From a checkpoint of a small transformer trained on Wikipedia: attention and MLP in parallel, a variant of SOAP for these matrices.
Each number is 500 + 25 x the weight over its row's rms, rounded and kept within 0 to 999. Layers, rows and columns count from 0. Numbers have three digits each. The size before them is the row's rms in percent of the matrix's.

# up: layer 4 MLP up, 1792x448, rms 0.0335, rows 194-293, columns 384-447
# down: layer 4 MLP down (transposed), 1792x448, rms 0.0335, rows 194-293, columns 384-447
up194 109:503486462494534515557469516509519510456482501477454507484515471502503461515522529514534504469493520500479526501461532527493509485517487541469466515477455519511542514514472516532516490482505496
down194 104:489515527535480505491534483515490507515547492503525497494472490487531557521469487528458497512482509487525512521533484488497513502547527451574521470528542464499460524472529520463450530520490498
up195 105:464467495491484547524511495528472517473534497503464466467468497530477500524497556445462475516465500462523534513519495500471496487474463472522550500517506472505523479542525496524508562518505475
down195 101:508492500465519455435479515459524489523462490483513545516514482521501523506530488538521519502531502509465470506513499528495492492519534503500501509485450520519500508500493502490509463511478521
up196 124:482519515503472487503518485501534526452506520478494522446516494493505495572474503486518452552538479479524505450520524488485499551482492446492535480434523485479538487523496528490548515504469506
down196 134:504510494480480488521462513482516534493510499453541524483506523503525510473518505477447525476539497557479495484508472502517508496513509474466434446515526487476529513455518478482517544505529467
up197 108:489523508493471478544450506507498510501546471520472481506484463528498505477515441448501457432524566465489510503506461497486443494510469488499490497458495482515516475473485508528496541439461533
down197 105:533496462506527532492511479442500473496497530489524463514501509481528520523494540506465533499473465521464541493502534525533506534500551489452527514533503505498508522511519506503489497535507495
up198 111:513464515487509469496496470489508478495440469531570508516476512464497454491508481507457505471506445494524478489486512509494479516499476495489491516490487511495498500547496543517514504515493463
down198 112:456500501498495492473466531492476514517513523492459503489533518565513537430490489527514475487496502474503499442467503452487498492491515520518505517491482497508508525498517514532509480504510538
up199 102:455484527506494513486481496531431513518488531507467519510514483521525513553489499492517487488512498528498503507484490492530495465464504498517573492562519480468500451490457501531500470517531525
down199 094:528537454485488497487511509482540473511479478515495532492485511485471502471540490512477482515471509447496487508497513514476488523553494500482449532477483493503490542497528490481483548455456455
up200 061:480484514490517529495544458512472477517487482484510517487446519505496503482509509489517515493475446498526472526464537460524484510489518528451446476500485497508527518494512501548518491475551545
down200 059:489474521513494473549440509514523517496505496519530470535523476499500510478456482483475470496532529514468509503500495548468508490524525452549575513462486504512478509536505445472494528497481464
up201 098:506501474506506495486468509488513448471490465505462509478488461463521520525507511475504479498500504498507520495504465517483484465530537504513474534496499497484533497517561512496486523472482515
down201 093:511496535478524531507534514491478545528478515501511508516508532546477498493504515526502530509507486510481504489503510456499499496495456498530535497489503495517459473510453468522487480518515468
up202 094:504487511478495512469519530488491472521478528506461513477500501503489492476490524519460523525474507506502503527488496512485491472524502496542478516479499468491499518463470478504525533518464538
down202 084:484461510509512509490472507480471533505510464492519469520487536504510512504516480490571481497528535488519494490548481467492504540459517514485541457498517523488526496522533502520504491489510461
up203 105:477502500452457470497517502468472469473478518506467480479496493522510448482509513497519478547529459507451510547528473501501531536465503470493519521507483463520506499533486491524514493478493523
down203 102:521488529545514477485514517547563532522537452487516532516501472488501527523524492463471490495470535529482491491473538525502502510507468485487498468509510526509453499493526497502491536487505463
up204 096:527540500527525497531480503461520490540523518478506514493503490504505509461517447499533488461479475452484549515497484518466479525459493498516507508525484530512526442495488502509486484480462478
down204 097:495508501504482507498508486532456478486466494498501477544507509501460503527482527491480523496507503533507451505508552487524509490537490537489496472488519455491484552502507504475509526488536536
up205 107:517514500511481540531480508463479479524505530512521516482477521515456490499508492564509475487539492507550517465455497502509482499501485497491558467498526499484520477416508470501495490445499527
down205 117:495512516528465487504494486504506465478544541458525467463450520471546516485484525545465510495439503538491511501521475505476511515501525455534474503463508432534496470484543503498492516524549465
up206 102:498518508467508492504520525494471466453514496498438497502505508480532496518486519546469511465512480502518496500458533478522487547520446536482500468506496512468509504481541530457515529479480472
down206 112:530517461488488522506520487485535520516491552542514501474515490475511538546500488450527488519495493474470492517513508472473490481444540510522536468525499514501482512512479467521479491547495523
up207 100:488558507513470490475463508502470499469494485492492544515443489503474516493507481496532455489507488533554507490493485484477492539493509490487469510495484464480505509521469514495488473524509503
down207 103:529453504513548504502532513520556519467466496521517446501557510547539501513533486494497524511487531516466498472502509474524508475501490500536541510537510520492496491505536496545530533474487482
up208 101:476528473499479464461493479492517508498488501514501501539495470537499544502493520505512492480523480487491516492540494508466499492488460448460507498510514461483531504506550494525463501540512529
down208 097:497440521499530495536478536457467500501539516478501502464494529528512474454496494480510483470478506491523490461501520484540466487532511537470479523503481541524534472497489500519528547475505512
up209 105:520507495519521474500482506490463427497492459466479515523517493512449507444514477483497504473471526479485515452453488503496476533474457477482463537521511489509485494468512422478489490499522484
down209 107:480483480519520509494499501530512526462501526455528526489537494512551503503535476507505519494538481536547507530522500472540526466527500531488540500481485503518515493537499555504475492478485496
up210 098:540499518518510520511506507545494520558492500474465513511502569522486496495487501480535531456476471478482492508457456454524515496487510554483490509510488495535470503483473450510491510485501514
down210 103:502480509485491510496479482457500489458497541480560499492490464479489522499520528521459489537519526484517468504540508489502503492484475498534465460509517502466555483509530501504518468527488489
up211 109:509504487485491490483525489538481471481515492501501486503559549484543436487494515473514518492504502466473479480533512493481517519481481461511508490490521513468479523528512488510490501505517483
down211 102:490511514496481489554489481500467477501481500553512496482474466518477516511517518504538498529504483476488513533460497489482513521507497518512515526541498508476567513503525494485474504495473529
up212 097:481469485497503515483496514552503511510506549588493483519517470546511483513514484515507550498511492486492462481460494520540472464474528528488493455533496465507477506545495484512519527513503533
down212 095:524529504495492472505519495457536436519453485453511491514516549439487519529493543488470474524513497502506502532483513539489545507500465478517508551475517507479482493465501500458459475525513460
up213 108:463508544513535525494472507473489501443477468475562485477500459546450506467515491466467483532492535510504540475506518457527472449485437485524486495508543523531507479502501506474499515489484502
down213 102:518521487493508471516507482527494501552488522525489521521481538460516528473502497530466498484511462480506461490503479536470491543509534475493512511502465479472488508468479502529504505493496490
up214 093:540495476493498499477485538468540462536520528494520490501474510472506492487513535499515513497487456482475469462489457522496516497462495443486493509522477501494523467508488520496462515503454512
down214 092:481539495527523477503515492546476531474475495519473506492523490501539502476472461458505507497543542494500531525529514485528478482518516540477517513503515501473493516523502488488517518490557512
up215 090:446510500477513514487479499485468485465511481464499521520534530506491521527491481510534514557543525451514487526514454483509470457475515484520508492463528517476495481487512519521479527484517522
down215 089:555499487505496463470499478502541524518507504525518469469450488496494496518551520480458469437465509526485497479509514490499529528519511492506528488549505522502512491517481503492487451493459490
up216 122:539498481557500486513459439525483479437492480486483436513512462477514489499493456484520465490476536465504474471430524505517499491492496517518506474506493497534485487486478481532450496501491506
down216 117:499477539383475469505581530522476525570511522517533548461508507544473558503543530487487491516473511474516484505513444512485480491510510463492513502500508476508526493497526492491506488517484508
up217 088:507471521511480496492521468491530465498557484519487508504511476474453512517509479502472488529498526524514521521478483530471423519514475498487504454495533523542505501464501523521510501508515503
down217 088:493526515480525513529476514479490522511482511469488528482484534509511484510508514483480494468495486476520483523514503484518537478477525492547511528529483486486510516529501486488454535498519508
up218 093:575510507519518493517489463459499459512500497490514517462457506532508567488505484502529535477473506488516512526507507488476515511462504496501506543494467479540552500535502497479464525482524484
down218 097:487495508496537532510523508513559553441453513532485506535529501500493464484495527465492517524494483518495515470505478511476523465527488558542511452495521520516467511496541514540535467513506498
up219 106:482520543501506467448503495474531444494524533506513475471538465511493490473475542521497517528481459490476531536464517476484509476480529486482497522485527501548518488496485506495473509566545517
down219 101:504502454511475524527508495520506551500480493509494512523451516509521494518530454467508486486525515494509485458540492529524508472498461476494494511503443501499468485521492513522527474443455479
up220 102:509472470477496499515522502492481501459477477528502459481551496497484484506481487473555495482469537489505512464521505457498553434508498468493527491512480473482532563528512519533490485475504486
down220 099:481530521517491478501477511517508515529517484474487524461460516544520516487512504519484493545542498474529520530500490539463468560478468513493447514521488522502474489479499448486495539500489495
up221 087:509511474462545537491515486512524490452478479468521510477448525506492480507465516496508478478478533491509486494537537492496520505498469533484527527512494509510524568522475482521511472525503513
down221 081:522525535545500495507480473511490484532528533504447506517530431505490517484534494543500506476530443515519522507492481492549480466497533486504486463470520473468451467468496499486508501509521470
up222 097:479480528492490467472547519532490481457476503536506468470514494444527527506491480506479506507476549473482514475446505479448463498501497522509544521476511487536516468492506508509486566517459527
down222 087:500550462533553523514444522486511553553536467476476507538507519558543439517468520506544508500520480496524489501529496504513527535519513506507478481504504488434501502472525498513485471489518490
up223 084:518524507510488505541489494500496478482490500487478504470515472472491535519464516504529478509475471514507486467501521493462474504495533488482546510514542504500471483490550492474438507518520511
down223 075:482492501515497511439500471487506541503487492485514487523511505515482485488551493509528520497507540489507504523514514513507490511513476507511468482518499513475538522505477495529507482476488486
up224 098:512491462528510521467497464481476488553480486509477478501483505534464496466514485482522514479495533460466526515487490491484474490456513514475539510541476515484510499529531474506470503501531515
down224 106:478497517468484487521519510493527495451536517514506487516511499482497472522495494506506502509500489546513480509500519481507515486535480487496457465481528500536478484488478556493522494474490488
up225 103:498540510521474484484492469495481512525516499547504535513522490477500478476518483509464463499516476461515503470491505454480466486523452489491479489516497526469521535482472546480494491499552506
down225 112:525499509494508526524479540474517477502526503501505494515466486488496507520538533504490518542481504541484504511495478520516522493519517504504462493518512502546505498491519456533526514504475498
up226 114:479499508531525505491524500480496496486474488478480529443526474527528465470479521505522479528497483477546537538521539518550524566486468515509471493512489509504496502504491481509495486482509514
down226 106:488504490462480482501493502493515479511514508514549510500455542479494524504502481533467483479465521515486498482514496497463510462472474521473558532484509540520523520512503495541559487517481472
up227 099:482454504524514479495494500449504527490519480485530485532557543489539480533513535511503502454485492495479488498482565472526481478495471499525559518492462487485490501522489523501506508529471534
down227 110:511490527457504471466497518553480476468508550547496535519442488511499552480486487509517502510530470503499479469514474474481477523510531501513526471519500510526500519479474501463515501485530477
up228 105:497464479514543536495520476512497483520479528478526511497459515514515514490491531533494501530487519521490519454494474515552546510464490518476524482462478511492472482480486466474499495507511492
down228 098:516517536521487469482496527488467503498514501478487561496508530480510498494534491479448521472537484496530471555495534489459460523497479498526495514518471490531515488523545504508494524464487509
up229 088:494473474490491546461448469489504484516537498490502470475503522490511508504494499508488536459525507502540485526541512517529486477496502511520528526526536469492455536425542517519499434506460448
down229 091:504519509522518478509552525492501500500489510528461483518494512496477522509500483472491452500462505460494515497459477469496485512509505497510479502478471525488527454571420519500517543481534537
up230 097:471498529470487503506500504457481473488454523485457471486511485519513508486543507472502478512554494502532462485502499498478499470502540545505510493563540481458506497509506485508527491481479483
down230 082:507511483524510479521481509550474537514524490521551500529501502460496510506490481544492521472474483457453517515486482515515481516502463455491540513435514496535508491513495519524485514534517510
up231 101:487473550516499481472477499476556456477440577522485532502501528507493549454557507550537503522503510465486477445538478509531480485522544503524532528494540467530508535505484510521463537504489496
down231 100:529539471508539501501478518488468513479569434533491464532503550480503460526454493483459506493478485520509501549465542507462493523468463493438481506463445506465479487504509513491530466509524489
up232 108:530479474472490518498493478502462499493515497492486502502486466553488512499470550525526510498504538521492471514505467469487511493461499520454516541531484504498457493482478471482459501471515527
down232 117:481517505515541501513476487511507480473522476448445518535528441514559488495506458473520438519534496515491525459475490484542495491529510496486477484511540491498471525501541496478514502486522506
up233 101:476534483507516499513459480460537471496481493506532502471533502514507496511535475436486452502481541437497537489496493459503467522503499519543519490524530534497480546509478475505513555522463506
down233 107:501453521496482504503529474534494523489502490498465483519468472506521516481464526550525559468501496572474503506487501507487521462512511494466471526492488490493545478503484510518510461483511495
up234 111:500502507533498456553512512498504498498458495503446502513484446502468492500498499504497487499489522447501453498481504499496473509511441548497500494454490496502485507519485537504480509468502496
down234 110:479476537475482527498495460511541510516510505500530483445482519477518487512514465518469486483528493522530524517487515506493473518478507453494528480536497498501511507474489488488556521484501506
up235 094:460511498532509471457478524482485534504480513518455457531499508516484495533502478503529515515492490540478511457499535549495517471531481510501526479458488522457513524430527508526474518528478525
down235 094:519490530476500543541519486500509462514510500511533513484494513516494510467494508487493502501499540472527481537513476454517479540496523508508458526543503470526522468587472511523505507500494470
up236 092:490526498544481456504511508466533531495514470515489513499506484503508529515538523492500496557527498461546487489511492476502541485506496470466480504526543497493492556511489564520494504461490497
down236 102:502477486471491507466467490539467504503497510506508493497479456524521473501466486537485510487453501497497494487483547520495443490506496509511496488486446519480502475503507447501499488558503478
up237 101:502488485472529516464504493512505498502459495506481519493495527513485485490477534468460496518541485471454544483496506525507494514475481502532491515524525475528538500489532524517482552475496512
down237 097:503497495526493501500488506488462507496503507492513488513519494488527547521534495507547489489463508504541449479521500513471508516483530483478551505457467548494482498496456434501541461494493490
up238 121:512523463496520470489471482544489517532520495477486503505492537501449495474556501494500530501465527471469520480543501474494454470504478504516504485502518487494504490527504462500507484497484473
down238 113:540513467463507502517496534459487572510469505483489528496521491481492512485489524508472465544520488514500488507479488503507552473514482531476506514493502521495494512511477443546488472490505490
up239 104:496505493516490536532476504527463504507506536464511475502545513423477489514508511515494513475475544466503484514507498486511497531447499498473511501445492479508480511565456483501481477485523526
down239 106:538514530483459515477477507484505493487512475532517517474534485553500529517548514504515501543512483495490516485497474522525498472587540495528555479548519516496506485455550456513488508520488479
up240 120:527481523507487472536495517504500530530513492526538503562491490481517495533506448468547460493517510504503483432492493479528522456432490540489557492488523467501495475514517534528500446506512499
down240 134:508491563522492491525489500479526582539523506454525524494468520513537462473483525508474495477509503480506488516515480468521520461551491522547511517497463555501520512485497506495509524506475501
up241 110:514508553519505495500491543495497556545514504479502491476503510482504532446474511544476461451500546443546511483492473527508474527495458462531526477474571482497517451473527511508446510483511521
down241 114:526492516508483533518528453506510492493492471499524496496543486503528515532490517472498462515511512484484472531535523512518503468470550513514542503499456499513469504530484507501556486523521502
up242 097:514519489539511516513511491507446538519491537520462508535513524528480498489485496505477480459509505502487545466499529549512469519529497509548545514532522480501514467501524483478514449495538488
down242 093:507491505468486476501491494495517483506509445489501525479486487498525540535495500510529499538471502500490496491536467463505499469473507520457420510492498486519484525494487504501464545500485493
up243 108:462517479508537505466472512538481486533479544487481508510476462546516520505473462483501474499532534443496484461507517501513498443512520449490509549532487491486507534476480510476489505508497508
down243 108:513502500481479489512489516468530510450516535503517464530512538452488484493531539545499548531494481540458524491464530507489552565475505544508500496524540506516483524506505476522530506508499462
up244 091:512483529553491516526544533465498535507487488473530511503510464474458523484475490475476515467465482495498508501516487509475486461481473474501474527445508463507545447477504517497530518480454547
down244 084:469478487473493501463481505515499525508512501540474517495453501508513472515514491511510460517543496539506515511513531475527503532517505515478498461555498506512500554530529476523478488488565464
up245 104:521512491471469452507517482505469542501495509489494543492527455486526421471498510541497530506533497459526506470515491501517482483514484532493496504490502517511485510458475524448501464471461462
down245 112:518509504538550510506508480478507461535541503541506491490463537525459515509496523534471519505473487517501506497491499492516519463471503520495472548497493480513504478506493461511517500477493530
up246 054:499527459481490484554459501505557498518490521494512499502479508528478520482484494476503543486534447498487495514503500521484475498570526529521469508470519494505503483483496508474541488452537501
down246 051:502491503521487534462516488451414483477494519500485484509528508485488495474529509520494474475473549462515475492507524490487483507480475492466518485542487502481482472503509507544469510488499507
up247 127:523497428494488509513517510493473507527506523499487515487472492532546471512485459525491553505513516496521505524532448494453532511484508513547482506514501482469509533518482545550471487504471498
down247 126:456509458493480448497512530491500520511468467508485499436515533546534529505520493511481511473505519485533516482538469475539470478556516508521448466510537499527510467520512452490496480508512489
up248 099:528471538480525510499529489501510492460521501503461506501548499505480513506503471462520489443494500489470491503500497456491478495454496506508555521467473495507502483553483474527490465490454483
down248 101:486512489516468503520471498549475503546492469477514495495518491498516500512507520529495479536473480498515496516509464544504509503536502489495461440511499504498459517467525514505498529500550492
up249 132:501472528509510457503508453499484511536509528476521458509494443529504460480504515519538491491518532509506535496462491495499469491484517473494483532478518523456516476508543479488524530566499533
down249 153:509485511476498476536515496519515503560487505501494514537493464494476471471505501500548515516513516472538519499525482516506477534496479519499511515518489514515491466459512484499513532526510506
up250 101:524489484516468473505541491476502515459476497494518459489516495489520514496488500488475511547549473473520493489496529515499478460495498492515473513484479500488506526517454498493519457512520484
down250 093:469505530491509528485444494505497514555494481519503519516488534516494472501509499486525485473456530504448523492462481449494526530499514498479517504521479486492537456529514532530464510495485546
up251 089:473487469476491527506523513516543501493483532525514526509478510504522505564520527468524526494500473487494480483502463472515503470489534478490473497488487487474526502517476530479521507519481521
down251 076:495523503512511488519487499484470501503513463468474476485503504498489494456507481560480501507497510506506536532516528503476504481513478523516568507529505540552486491500492470537490506476510501
up252 105:489496535506534509485528527491509517521496493517492503489533469492521484446481505506505451481506508519516474499515517500458518492500474478549525489487499481509522508472511481491512506489475524
down252 098:530494469494486496515494462467456477484505515494514476483436535526464530505514509443485498516485516483459499484491488488484500512495514539472460520510485521514481491542496494518477493506536506
up253 097:476512488532500506482498524537490478521519520510505532506469523503469561498482520472510533466462519468488532504483525490490500471471465478496507484441518486471531466513534483531488486515495509
down253 096:529489525460492540500510460491495474510506499499516483519464477488523464520506490493512472519506497527501458490492495517503483506478518502504512502552471497466458535502492507474509549488482491
up254 100:477540515503486501477510473490508524472533511523497495501460538515480475494547504508504491494494507529505522498493486507473483503484513544501502485527471527485502491526517504497508513496480493
down254 094:536490512486481472512496526478502489524470510483540504494547473509487544501466487479486540503524496459495499505542501520535486475510475529516537517481529475511493509487491460526497437518535489
up255 108:462471472498480507495499503490477498537529500521499481484488490462511502513461506476500555490470487525497466504511489478484534473497463534521522496493506478474520481497503543489539491528575473
down255 108:496486521510534512530501473516509511507442478485540534475535515543487478476526529496499501511546483450475539472475517488537478490479537463487491495537484513535473490540511444470472519494439497
up256 124:498509512522523495481515488508499553493499538474528522527498490497495486501496496500494497485531513490552501537447498499511481499474499506549490474471537487503502445500459506458521493498435482
down256 118:537505498472498520501464464487497461526510464526486509523504523481511494494461529519520484504497526531504528467494508462460467519514517462498402484491478518465522479523537550494461482454506523
up257 114:493507502492552501504480522501459525543479516467500491512461517538520478471479497510505481452483515541541534501475458484515565495488506516493464497491517475494488507462510455553511536498464508
down257 110:534479498520468474473502478531522506519502471498507530464542482469538508512520506505539520493525497480476496488524535559516479522485506469486510476488467506567500531490501492479474478486491503
up258 101:468481516510493492504485505506510508521492555490466539477463504514517489497507491521490509566507527500507455501542497541513480476555521487556542474477516474513568484477476516474487546498501551
down258 098:507473493496478517507513479485506524481499477529554452544529501517491511487466511474496473461491485501503477513484486479515540511480515487463480506479514501437495472477535503506493463529506484
up259 103:493507478492477517467475499494487538488482529498442471491531487477496495483536497501496490471506504494486511480483526475482471534502495544432499483506505514490508515490495509512488545468508496
down259 102:507455508506532461520484518509523514473522503485521504513451502544540491459472516465491483532538532488497513526536443505505498490489523456528478519510479528495498485504476449548505519541483503
up260 110:527563559501559493516471498491471520471496523477480535495466503521473463498478518552524537473472465465493476516476498465518510517523487488518476492502560493556494552489484495499503468502474472
down260 114:465497466468459530501518548508543477488537488533520467505503491523522539512473556520525485501536515509531482542478516501498506489493521523485480511498486504476513451510569528512484516501541485
up261 091:491517534494471473543474464502518453431492494513472508496501511501475489468535505479525529519467475501478510494500528477483487479482511508506558482489522489508475537463482488494495474548513531
down261 086:489511453476551534478536481523523493550517530568534526492514507482544489567471494489485480436543537531546488480490472517492510494484510489521454542527468526508509496513493510496515508453505471
up262 101:518522521479479478506510507496452518527522503483449527499495503510487511491494515465515503529500578517501497511531498462478533525458533509480461484515528525497451479490493496485453464494491444
down262 111:479516481519534527490516531530546543459505465464507477515499451499514473463561491514497501479550401510522493503465496491524510488532474532513520529501497472516501546504506526501553519497513516
up263 092:525489505554536449467474496475518483495510514470498532499513523532495532569473495502465518491534479530550485515506537477491410518497529465497533533497529502547484493500470462515457532534509532
down263 096:467537512488466566535506517478479482480472483508476499527467489486495473442528512487538480472485527455479525509495454467493559498508479524505466478490488494461554485520537503510538478467512481
up264 095:489456499517533562509489510493540538466500470505524525538487484521476522521495510442471503487441483520530497531527501461504513462510503488434532517483530498526551480491517494498543518496505515
down264 096:510504494496474476498492486473482501531487480461492485438501522504507484469488490538549486531521495513504469466510531532506447536506462526537464486474506513455482526524490450482457485484496499
up265 088:462491518490473481508508453494536519528496518471487470529500510488506513548503505505522495530476492484507454493489441521493503504447526460488517475500532538496500473496502490553489491520519471
down265 092:535493470526522572486503503514485469519508492505508476486506498524498495464483530498499521464504501539526523494509530462504500517533514527516503511500469492517482505520522535443538500462473538
up266 101:466462496477527492492515467487481487523487529532542517504468501520520459496442491480506534476512492509482471502522545506498483478511500522538528476507516487522506520516526492535546495493525476
down266 101:498504519501483485487513532502536512514490504497452475501519489496483538534517510517486478537505468479525548469455455515542484496499483477459513508521478497498505523500499476496518514548482509
up267 091:480501528434489497462534520491506542526512448507493488519530473542459508494495503519508484476520480449534488485475486503536491478529496466496507490481469474494538525446528481479471484519494503
down267 091:516473471581538506536478480513495457492464551532505494498468503481501472522500530523509514513481514562477521504530526478465528499471513510509504519546516516482471495532465524511489508520507482
up268 101:485517536536509478488488520465510510485496524485457548488488465513487471492523487517524510489493534493464450510516495492477516513523462520491537535525484521453471488512526496503495540500483500
down268 095:523479454466472513530516452518483478519535464495513431496508508486525540521487525510476510504534495476540554500516479492513512482457528482528485473483522456485511530475498484509485443515497495
up269 090:545534484493498516462525514536500477494455483506493500479496515465480482473513485495479511506479486529464479499500464518521473460508492509485495544492507519494502505499504514497460471513515520
down269 091:494493488501483492525445462481490472470523512491476477485507496511520544507493529519519483479515503497549516505518533490501552571496510501517458481495490503491489498472494477506524511486483472
up270 114:483481468486528494538512522475518539525529554521502530492496469515507498489531489498473540543502503516539466476520512443502464475491555504486477507500541469509523504470509493484548545522518521
down270 109:487489536437460496454501518473522515496511477496524460477481532550514505501501510493521477455470488495502526480539502541453482460483483452494487490499478503470476492508523500510487491481457536
up271 111:489505490507490503487493522531525499514513479468475509512519555511462536476492510493502533486478516496485469492501473525483504489484485547496503476515463554517531440456481479522479497476533539
down271 123:501482448511528508482476506502489534501487522523515510507502495511460507505509464504507470503526484446473489479490548482457465513482458472518514513507465459509469486533483502495484532489498520
up272 097:496525468490504524516474485505493492495527570521459519497517520465517565543499536478503512484520504476503548503540484521467509476489501499534495497465519460503515508529542479486483567513511488
down272 097:485469516524500469481522506498505516525478469490538488503484503525469461468508481518487488494452524560503452507441521502565475473504521505488505507511468534495492505504514509520537461501503508
up273 091:519513478520500465488470512487525434502540514519525499466453498494502480500501468506519523501502479524484518518438488557525460487522527531470500509519476509497487480573504495484493451484550480
down273 089:511497506510495530534507464538453551497479474525483531524556535508504544520494517493507473513519507485488448495580505485501523479483500502490498491468560488489504520421550466512528508520459513
up274 105:504493534516488489518492482488491510540489499515489519510515454449491490521486470483468535505545486507475518478442503508479503504494491556493476487525459494517449528514505522562544451502484503
down274 108:498503470503507504483504530536488493464496501536515484478440536553486483476492500535475494493493530500559505486524530494500480483524510440483498505465536499485513487491497464463485533474550505
up275 115:489506498551490545483478463507496468531497473538553487477542540506488493501570519489492479486507480497520473557510428498534480497498496493498480509499516474450519480513494504475531530541470515
down275 131:461483517504471516522511484535482483478498481472519528470525485503523487468501518504464496464509523509487493488466484513512475530499553485495436514511530510481503462479524507512517487486528526
up276 095:513492464485475472514518500450529472518499484494554521475552494494488483498512500503492491476497519493484467493452462497473493443496520522445473503524502470484537568523524512521482528503523522
down276 090:482488530531555522497489492521514529530528499528456493546459485508538513518492519501518486518512491508522521524514517521508499558501465466510509508480475509515466467477510535471530515507479460
up277 096:516491517542478481458507489487487543554539506490517460529528471467501510505478477493525485506464475482466520489472514481466510483476512525545495505524521457500517512503457517566536483543412511
down277 104:481464471508473523513496540516554472482470485468478508489472509503479476475510497503492530448504526473534489501527485523519502490489457450477521472467508470511509493491530478456521567494560492
up278 096:495547514526497509496498511498447493509481529501468515487542521443506526508492557522456509491490494473528483545486456506494502535482520472528522436508504501468496512472487550494450499521510495
down278 099:471469474424453495468488499490516514493491490481470500505490491561532490482525457492503504492514487494500549465483535479490493479506481507482526529505494526507479481509517491509528499477486486
up279 059:525504522537464488513462535498490472497487467501464505500521527501506472508512530499510507510504502514503501512517508474490535454536461505492523495487492494501500522494457522508508456489516441
down279 055:510518471528514511525535491545490546509516486524539488503505508483506579495510447537534497526531482505486525499473480522494502536489532502509510496536539506459517471509538500496506532501458540
up280 098:510498518484477515534514492515537492511472521500460506514483498523470487503537467487532510496445476477526519467498460467477497552482473515541464478522470473513509565510525512519506484518480521
down280 100:528492486490487453489482474480469506470504502531489506469515480520499528505483496461536504476540524492496483538507534507508499469485498539450505503461502516476440467480493476477492498480508471
up281 103:495536542478488486483458495480551509512470480521486510509462528476526508509485500510467516521515544499492444510507494493491469532506496494471537487535554513464487475522509499515496488547484446
down281 104:495457466538499495481545518497485523479532513490481474457534502495472494503517495486560502505505506491507532502504522508496516419455522468509464489530475506502502517450468495495474481460513529
up282 151:487457499476515534510509491491474513487546505525567496475509523528511478497530499493518495462490484480449479513495474510482462503511488473501483546535458530499542481503478523546483471486535499
down282 142:507520510512470494538494454537527463521478527432444529498496491464453509508459499445520464505507465513518488526485491523512538500468515457471542510510471447494450544479497491472540507475520497
up283 097:521478456489511513485499493539491539528517537466518467502479527521519468521497541541470512488483496467504483518449454511491476502548517493463525536508483499483519479500497446483466493499557477
down283 097:487506493508495479488502507495503484497476496498498517508539459481491542527522480494535521500500523549495496501501495493483511487470468480533463465485469467519502513500471501519515502539456476
up284 094:467467486487502512511501505460545544489461474488507450551505511479480501510518515503527557516481534448529488515524508520528516460448496482510486504489504510498484520508519518492488513469472512
down284 101:487487549519511500500471490536474453505505495506484540494499463535533520501520482491461455501506487581507501528470493511503518518512512490479526516508490487497521478502534534538493515540505495
up285 095:525513482504482474489508537494460461470479472521496547477529462493558491496470493540526490495483478484482521508497480460527460519508510486480494487488543526538494526503513541521525467489516501
down285 091:491500486511519499521514444490494557531527513451488493505472527527432515539546517484438513488497504497509502531502513492468533488481525526529496505509446479471496458502496469508465539504460518
up286 095:484496509505471508509494499498513476527508529560509479544502513544500536574510486506509504490459524528499499501520506504498543463445481435501558483485449494512518467497503534504511485526503518
down286 098:498500511484487478462481554482438508495438491470528475474526494479466476454520538510509492501547478470470503526489523509485488514496524543510452520505511491525493503508512463499458540490520487
up287 095:511459476519536523537490459527514474494496506493531531499532521512457520464563450510540517500450550526482472452518533486475471491515497487486509498472532508478463472480508497509498480515528496
down287 091:486540514467493468512501545496481538506532496498464446499443453525516476533448536473463494529524496489494520545493469500504526488522523509541473544497484516481532527526504502523520519472476526
up288 090:509552498491486485547497489446523505510528454496525522507500491480494512487540500481497500505498465470552498497522479491486493490468462478494560522480503508523491491498513472518457457487555480
down288 092:497451522467504508438483497557481526477486537520495500489512511557509489484493498508532489496507506519483485490486523510539474514518554518488464474509491485458481487515517509474542530510446498
up289 094:520532504475498484487493516498521484494524490538502551486487493509496521476544479489469537514484499497507590507485463481488497470473485483477493500475485515498499468547508501488514481485516468
down289 085:483481519541506531502501457478465489539510528471498460543493489494503475517449505510506474493496524549486442492502492552531500562505506473533542495483520490544501530446511466497503536503492516
up290 093:467518509484502491522535484523498557508480509507500504511543515543508494531482527448529532497526529483476479518471521516519497567523506536500514544504469486511517467446524502457497497558473520
down290 092:534463520525497509469467487488493437497500509502492498482438501463475519461505466554462451481479489502500545490522493478497490458508502442530494458494486502501493513528487484523503522434531480
up291 100:486462489532527495522525451489471480479497496482492528495496516499481524507521511502535546464510506516505540501545492526541483511504504487517487483495529490511448476504503474486541507521482472
down291 097:493509515480494521503473515524506502519511519528492511508482495498521490501480489495504473537469490484505447517467502480443524498491512528476527515513478547484529505500517529513458485456523538
up292 096:465499453520425504521479496503460513489507531499458502532537518466500451493531490517511513507487484502521532463517490473499498516503503473476485496508537492482521491488489525497446563494522504
down292 102:534501516526571495523501489475501505496501449503511531513455487532527524536485496518468423469469548435504513527408524543483500505485472516515495488510507484501459476498502504498494463492488478
up293 097:509519475503530505514470470500496485495494481534481492527511490546495451475523471483576499494510498441491487485530480499456480544510486463487487532512513502500507510545526485516443493482508432
down293 091:473511522488505518496533490529491500498512488476488506473481513453497508539479530528430470476501468563499494499501525487522516493502526532526518508505474540498532537486514490463545494513478540